Weights of a small GPT-style language model, trained from scratch on English Wikipedia.
Training: a variant of SOAP for these matrices, 80M tokens, 4988 steps.
Each number is 500 + 40 x the weight over its row's rms, rounded and kept within 0 to 999. Layers, rows and columns count from 0. Numbers have three digits each. The size before them is the row's rms in percent of the matrix's.

# layer 2 MLP up, 192x64, rms 0.226, rows 125-158, columns 0-63
095:483535471461483525512440480518497475500505570571497472484492506564480404451545544494452479502489531514516414551537459493497543436587525468551480455490544445479484544480517429483526493527436434
097:505495517517467423536518552492540528494484472422476498578558469552511542559479534497481481512522521478494485543489515465419515482479540525584596468539433561457515509509580480427512536465488498
108:559505452522539355529465515553468496480458534450505513569419515526458560467481422525490510480504533441543507457471498485474484486494513500489495514530408473475493443494472483505561477545538532
109:489503450503439493595476516476470504474541484517525509514497455454476570528477539531467460516497425559569486545490506505453539487479472544577563535441483554501591490532511500563551477434540472
108:480440523461477442442472522472453451466475414460456473491455512480525515518502534431518550464579531477426477526566516459453472510464472473510512451481422524499456518426518464460467513558464545
103:518412484485465433491575523567525542428466480467456488499478432470526527456556484548424470457566485508544469502535501540444510541507465488539540477465450526504515435532521430478530525495507437
111:549584522401477429520519520498487540480490471467481549487553526534535441467485463475478417424505469533502453530455567474563556473518457492527478507498462564467451548468534492491486458496485440
097:406471562474479519506527503520466492528541468452514510502487525497479496518483460473508467498563484523452475535560450440447436553476508458492546509487473536492393564541493378480546558510483486
113:553527475520536519512528479467587479529513546496529460567547453506437514504477465506483467428536508467485522515435571510515508519568458531509475527434506499565498548465506464486544566530411411
101:497514531519509464482488473473569498607562540564453513531571501524441498504461585481484518510475521530571543500510526599508527521574491450475467563523442479499489526453535500481522486475553452
116:494477490491494548531511486544394522544515507524583485444492538402470477519504490461537517505475505446468530535514526486406526463470419510543441509490534538442559530487580482556506523533522522
094:501486540452556496465544370562514525496476539536475529510443466501484484461430474584479523557508442530475431394531455500547519516518530504499489525490482479495435513525494482526510459480438473
094:569449599540465550543490488460505507521564556449565516470478459463458517528433487503553472515525499485518512494442474467502595460501532474493618463515488511508470494472466507458512500478457439
110:563557524546483436518507518512511467489429565508525479507530531529507484522438519428489516527523494555470415457424517454532551520480529518544508532578475510461589466541523516429493460487516435
097:498465562488494435565529559457530609482519460519495511483575414527501506537514445479488462455464489526515457477446533547500527505600465528518500520505567505488484504431501475516445569515500467
102:541505479554467554520578451520485513465476537480517458531546496575494493493583488498478455468409533464475534470460555525492509503399519519590485510473508444463563560495511480500527490513577517
100:539492479557424461470488520514500537545480539522487461485485524508442490515473455522482557485515540368470501487557545448501470456502482544440523482519516553404535523491530463493481505550547596
088:513439531530536493537463479565517529460532465524557421485506408475532488448490531481524475463511516540485487491597459491487493507506497483581500503478527501553535511609471568508490446505481593
093:548575488525464407484442480495462565533472487513514485489467540472566494512461448549511458574596504480492509519504472463523489555501535497482505438561511397448511438487513503487525513549501554
107:487428495498475555522509492480528477449506602511524451487556474481535512610538544469498531550471518456485555587448503485509539453465544536406538498429530491497513494444499523472473495465467486
109:419468491546507532532459453478558443534473502514544509454525525537422549486442425476526509506473468492486416460387546466550472508529551511520487454530546498462485488506550548518517532527555520
117:512523477539502482461430509489441554546538519501502553527496421556548439543539450533478552499458473543501485585477434488408438551527529504528475505548487480471522416518460484477460504551522519
105:466538526487484491476490472479474489475458446450473487476508492495518486456439563409491446508434500508555434476478534552490411474552457458481470484479568505508364476472498569469477475499497499
096:454474524483508523484435519468530472509534524545461503479509542558633518494538515490519515553474476471490456480539432541491453532522468573407537451466542449466468516502499502432494500463542575
087:500518488472528479466467569463542485497635484453512493509484529542540463495490452552636490535529535508529522582493464473553483515442453498423547493480530550511516498520517519488451509503497478
110:474511494520460500382470526493471525463566477540482490492546502489457578492606538508546518553580460525486520504529495508504523513538467503582453580515516522550500460454528522445497513437460504
097:393478493497500511526466451554526489471539455526475506432492502515495498515510517486520460511497561564525531539562504489509523534471473505549622523519441475519436455529617522509535538474460541
090:448453451568426447559503433482462474486547445485415530472482497418412502565467548493524486420481488552502515533472495521517533510496554498506517445478506492484461569507511500450496468452509472
113:547494438510498542432494523479481397514537474469537435536527475524478518511534471516397535509522513493548499534544445439508556510523531485524527536551568493438561527519484524523448526507443579
115:518470413488523470466480535545554423457537507546454499488499488428542475471500506501490440541458493461476513479522437517577521500516514571529532505447460572511523484380547473549549487480509481
091:530466421540443515493524457478525471453415462510525475550534435482467549498468461493463396417514531446462535497476538554477438551544476473515446485524524460490468566511523482473496553476477490
099:478526536464608441502524586549483496504498511409503492571487467492500479513535574439417522500505494497493422513562501500495523515513557468500509484495449525496421574476511473480464485486428518
097:511483478564549548476535522467466551440466499500493501483550479451489469545582459537431481478482470542499583490566496595493521445446455473528478497490529570544466475561446521548543501478467479
089:479525503507505517539491504490442431519535504530523516497450472460579509430518483426509403491430539491535417487496589529479450550546544509490485517496525477520558425524514561533435507491489459
# layer 2 MLP down (transposed), 192x64, rms 0.205, rows 125-157, columns 0-63
105:502502487487510452444562518540547438486473534558487514481434555492482503469529514494498452526534493456546436586540566506436464517519597525510462508433514523577490524492534530557499475465422516
099:527480463494555551495520449442465455515551488534501499494539528542501523537536506497440500550530510452560537565533529483419529458448506520434498565573482444433486438520435512541524578515494472
111:582495535549461508460552493550465483469509545470484475531481537550480505572523548442522528558483491492500554466527485524495505462474587530464582545477443477525594463530544481564517491539434491
100:563503492471494511528485480537546474501505385431554481428488509492557483488516452488424446458462502448450515509519520474549551437532566445488467440498459484437534505489520548496470479568534482
110:471509441489432450522536460542440446515465443448565497533516489560565483537476460463517469557539485496478509495539476519535502459508495525481484472518512504511476412540580496448541510560460609
095:432493465481485576535458511520486473472510535502551481464500440500507456545481537495498467599528486521525440388538524485589480491504542547479417523529459523463486473477580518522478497475462552
095:507444535540517467469512516503502516526510501481496563511420507610538477445472529512467458463538536528448479536451572515487439444463543561540542458452478412503434485491481496433458509527471520
103:420497541505500451466504543470526414486504545455522491448499534430572499416542459480462536481471495494467534461463521456519459511514497465413574454456478552510448471431499484528431513510509478
114:581553424508507541540506484550602508414490541430476473506509470458453507510501532456456507588518452502525530526471523505461534533514533472472469490499463510451414523482468493485484574490534445
104:447470537492494510484546487480441494518429484458512525451526565466503450474543463510542523498448464580562439524396495477515485552523469508468538504562551613542512545458500490506462498501522467
103:496491461524481509405447536500489483523523471524451510497477486440485523573561476509517464478502494467551430419503502550531536518494561537434491499531487479420500519524497529508560489586551605
100:546499537545457549514429540505477421415515528480512450505542480502486443482566475456463572434493510487555533492495511589533449518479536463513486435507464517505564496548558515480532552449468514
096:483469479454483490445475445537546550435527534472545446485547439439478501476464467475508452488487458542553452455442424540531474466490452536488470553505518540481593516522490581451439517483492504
108:479509584563525531468494471519502456474507540510508471515534488476541460486539501544495524565503512518523464486593522510493445506566531558503545560539448533512452491416564450509400478471541435
106:502513514508509413485525546468540526543542478529408459465390478519481505551474500497526435452453483445519532541528531565543498468500521528492579464525522523534544500536529497511416484478475422
105:404532503433539466489483499473485525498526504492477528503488518527520520494486482550535561622519437500500523528530449494459462506582501534480518467547462531497473366495461493476479520544560457
103:469499539471476487460525541459524551519495521511460464570544548486577436511487457498466515458514504493418458478534495502493501499443495469495534480525560453462535442422496562613451488449457555
095:506471458541521547511501531526562532478521492543540521567489466483527399489475518481502483489449566527436534486502489496480535486539493474486506601479499516510430431527406413463538434520493548
096:492558557577484458508451505463541514533534482503510449396476487425472481528532432544456532496525513524472508582534526520504513425494482489454609519548505444436482516490491552522524504523524499
105:527459563481509510453544477496529517532513519464376555490526531455501490520523468503481462591507545460514529473435525425510529601580544461505490463453493500502508452449552535459511482486477481
101:555466454497523473437501488455496474516444491403423533564506479469533500420486478491500508445525511565550462486583506504469529556510423501499569492509517497528542506552488486439555473505575484
100:442490564482543506515585526404503491505483539528487395470556479471505488443519541490452507490516556492487499547489569507486485523512558464491479502403543517502505541521492569548548464490574465
102:505474475529543499455492535498501443435494568481512483455517545473475596525484502513465461515560525532530468448535547559472461404482465461457527486515513575521410494509538540505508518408451508
099:342515451408544490445492521468503525474491487471517449458510470531501544558465493546504485453490516486469445445483436563501487506469494468450527495485587504502453512541524528532508475475473453
091:518477559508487532548490488493508515546477542559543563539466444427502447537566529434518540503424469485544464512479448448557520536464427510505535522436472486495553498533545526453572504558488535
100:575501472542543468554525443466547444503527509492504507451456573464588475517413470495489517445367545524499489525524459515532474490516482498534490532464491475445482540472528488517459473574477484
096:457554488493499493430526457545475571460538470497470528496491578468575485549553572505527562531494501465492493527508457456456545518532486486548506502458463484504501532526568506461529394564455564
094:510483557549531505540502468554498464450414473513488549495505499538482463510469483420509502387500465506476472527454601481451560466530545487530460469574509452573524512555479508510474489497519447
105:507521486581466493530484419486410525544503441509574546562506521568516471507461562483526422546536553471506520498483456472492494486493460489554586435493490519452572518456517480495482545470481522
110:453486529489522498505496477415535499469541442502451501508564553503471510519449518508466506402507460499509567438436521458455471572429477444509544538484520499543394500499442492505545461498480465
090:466482522539471532499422466548605502492513430485450493572551482519562519476537558473455482488512504556447520537417471463517527480488526430490542499574554480540538461470455493508455545489479507
121:511512518495574412492514489513445487494584535452545445446467528511469540559499525484442475492522430585580482537512472463509483495579515474437457478482476470460472539471549475560521509532461498
106:526517483539462473471522537505500566495484552460463513494459587483544574490495555494594477559505462449535498541593569586521524538520511569495509507514489490539486501471503521447517562469473439
# layer 2 MLP gate, 192x64, rms 0.237, rows 126-158, columns 0-63
093:512538481508528563435516409492429548561468527516520438437484466456512427420491454449490462501498468570471490433474522520453529459495476459441417514527523479485508530503456555504515502501533513
093:526519533483454508470446481548474534580508413436509511575503428515499522488523456459514596461450490442519506516537530436435505490527515527513473538491454425555499500459502476563533560526499523
108:555528438519473477531482495560557461458494484510528531529456554428464523488538459505526505480485504463421544514441463421514534522517532492568428559553540491467496483486549558452468495562576500
099:470566500540507506488484489534466462468481488484508587470488442517456531551426462494421519462509495537497380434475501555506503502517514522444506407490550475489550480498501465418441478511528476
097:541493495513516441433544476571561528481457507467434476488462448452538483480538448566406455476547493502567407506546461481461514561483467490537507480454461536519461462471468471553514473491512495
103:434435486519549560462491536458472481549519477477500427544478515510528537450443523552476551555485559488544544463529495530448468507464476510469525481478487465503522452511471560555495600446467586
094:502429442453531498534441485476525413476489528488465514549584388453444488499515476433490559527498539498561477520494575517530528559531521504474520470541546475555515496470554503519532490462478463
112:564545464497585510503526471458530439453492518502522465575553403484502491485423526500461481488566429513501523528467518513498463497533524514512512550509466517572473485422477473438496457527470413
099:508498457498519566442551496490491514541476535502520507472506485525500398527503487496524468585484588533554465517507495504481460556520452491465552514497578532516529560473521501519429502519578386
123:468538478532488565455584530525517517480480521481548585499511461456501532466532529483485500432452408450408513506459545480442499435457480493551475528512528509472484553428577505499515482548506488
094:568432482530571481430440525434509478452468507453485449516481520508519460508473540434548553458528457498518520482519488545471479491488560430487468502520529474493489463542559399476444497442456548
094:541504526495474549485519511462507482528573569506534542457470463504432535516437461520556510514549477497546491565479488525500552464476509490532522431493530561474445441439488564454432484451404472
106:436460523515491575491474487542452496404535490570505409494484512490523567470504481488464514500434487499482467498462536460495487501484534467438517472463557446555544506580555428457537465496554471
104:564514486519525490509426509467555553547471465487427510480499494537494531521443491539451486473469414548443501440452549576514526545547534501517573484520517440434532503495541528488479409463521501
105:559477480564451518537473440490539519461509545465499482533565466501477507503557453512497530475501518511484520469512520494530505408439527505495438529517587449573536569604486499528513530463440444
094:547584511521538521486575473498506477456547474513434564498509539560532479515499550509518493509502534581486485593396544512532522505499519466540491470550503480550493526509518527495504588445448437
085:555501506500429474483556474446481525602503534504483562580513543516524501502479594524516487500508479498528496544507554497526540466497405476485482584496526535497475492485498524496510546419480396
093:475454485544479602520482497479508504489511585515487491498556473526491468488489555468520465455437505552496417617490571472519545448504461500497487493479540509464501473517469492544462538438487403
108:466458465519425525566514488456506460461460541568511480516473522508497465426474447466523573462480545484493471606521469494536483432511504480500611500496445506484493454550495495590466508521502499
108:602496551477519491465518489556413492509529468513541401468493483405456517543481484439531539497463537489522458496428491458446464539522487455459540506553488520480463552470485498519517583509517511
110:472543523501470556498429468493528559542540493453511493469494522532495541514518501469451561474499434514451478587461411470406503529532489570474494514477571490462546463457465513411466518515524521
113:524549570510472513560500491586428549543474493498503505444452459478540462499539486504564504510476528515475564496441454487495531512559499511490581536529494477528606515455452463506504479582562481
102:556499464564443595480462428462503465504527426531517534567475500447551455506524533451557474535551433480551529502503541534484519524508544513479491493407487504550528500464422513470505511509515449
084:490531505471510490497468505486466467493596507466569473554415446464543493485464531498576490546573550466516531552465477481537472526450464504451605452511499537519502481501548522419448470512464501
111:555534481562553490573522348532482450524534513535516476505461526463513482523500508521466470483491597472530527456521480500475538473521483487544461501435513503481537490501524568522437480466581529
092:440465419480566502504488450540540493495549411518428430431495487501444514513472507429479500508476560546502547524527424496495464488555536510517569542497524458477530470508565468452525521535465523
096:559552502520528485484484512489509482473429599544520455570519429476523415471458494426493494554481511518490483492429515471491522531512490450537505503598456511535530452524579519518435517538528474
102:550445536503502543545506505544526531522440524554473490488517512498487475525467578459536509504587667516534523545488492467460483534501567483435459466513495508558565480529531505479488493504528482
098:482484550516509516488446497479500536537454461418555536434521549500449533490473458469495580463511520513495545482546539492400461535504481452484514498540488480491470516611397525500451505520557497
095:431490525492540500495513471546470468534557515492444499520525535547554473578478520550538556638493469533538473505549496458535553488472500466510570515552472502475533500596556508534538472501488515
105:551411505492449499421465477426497584473534487524574499495493457471531454499450493479517466592455557532530573490453530463493487445452466528529504486523518448483501518515433486551501507531485442
095:419457501473560524487456549471508440498487453506543458451481520511526454492503498470475471432448492543491605504505507518576512497502552500543542452473435479447436455486534482412515459433486504
096:474455528509500589518511500466512522469452481484459467465564496520513501446446553514470500522602525552485488523456488454468464485599533530406519498502491529551507471477575420519548489553524523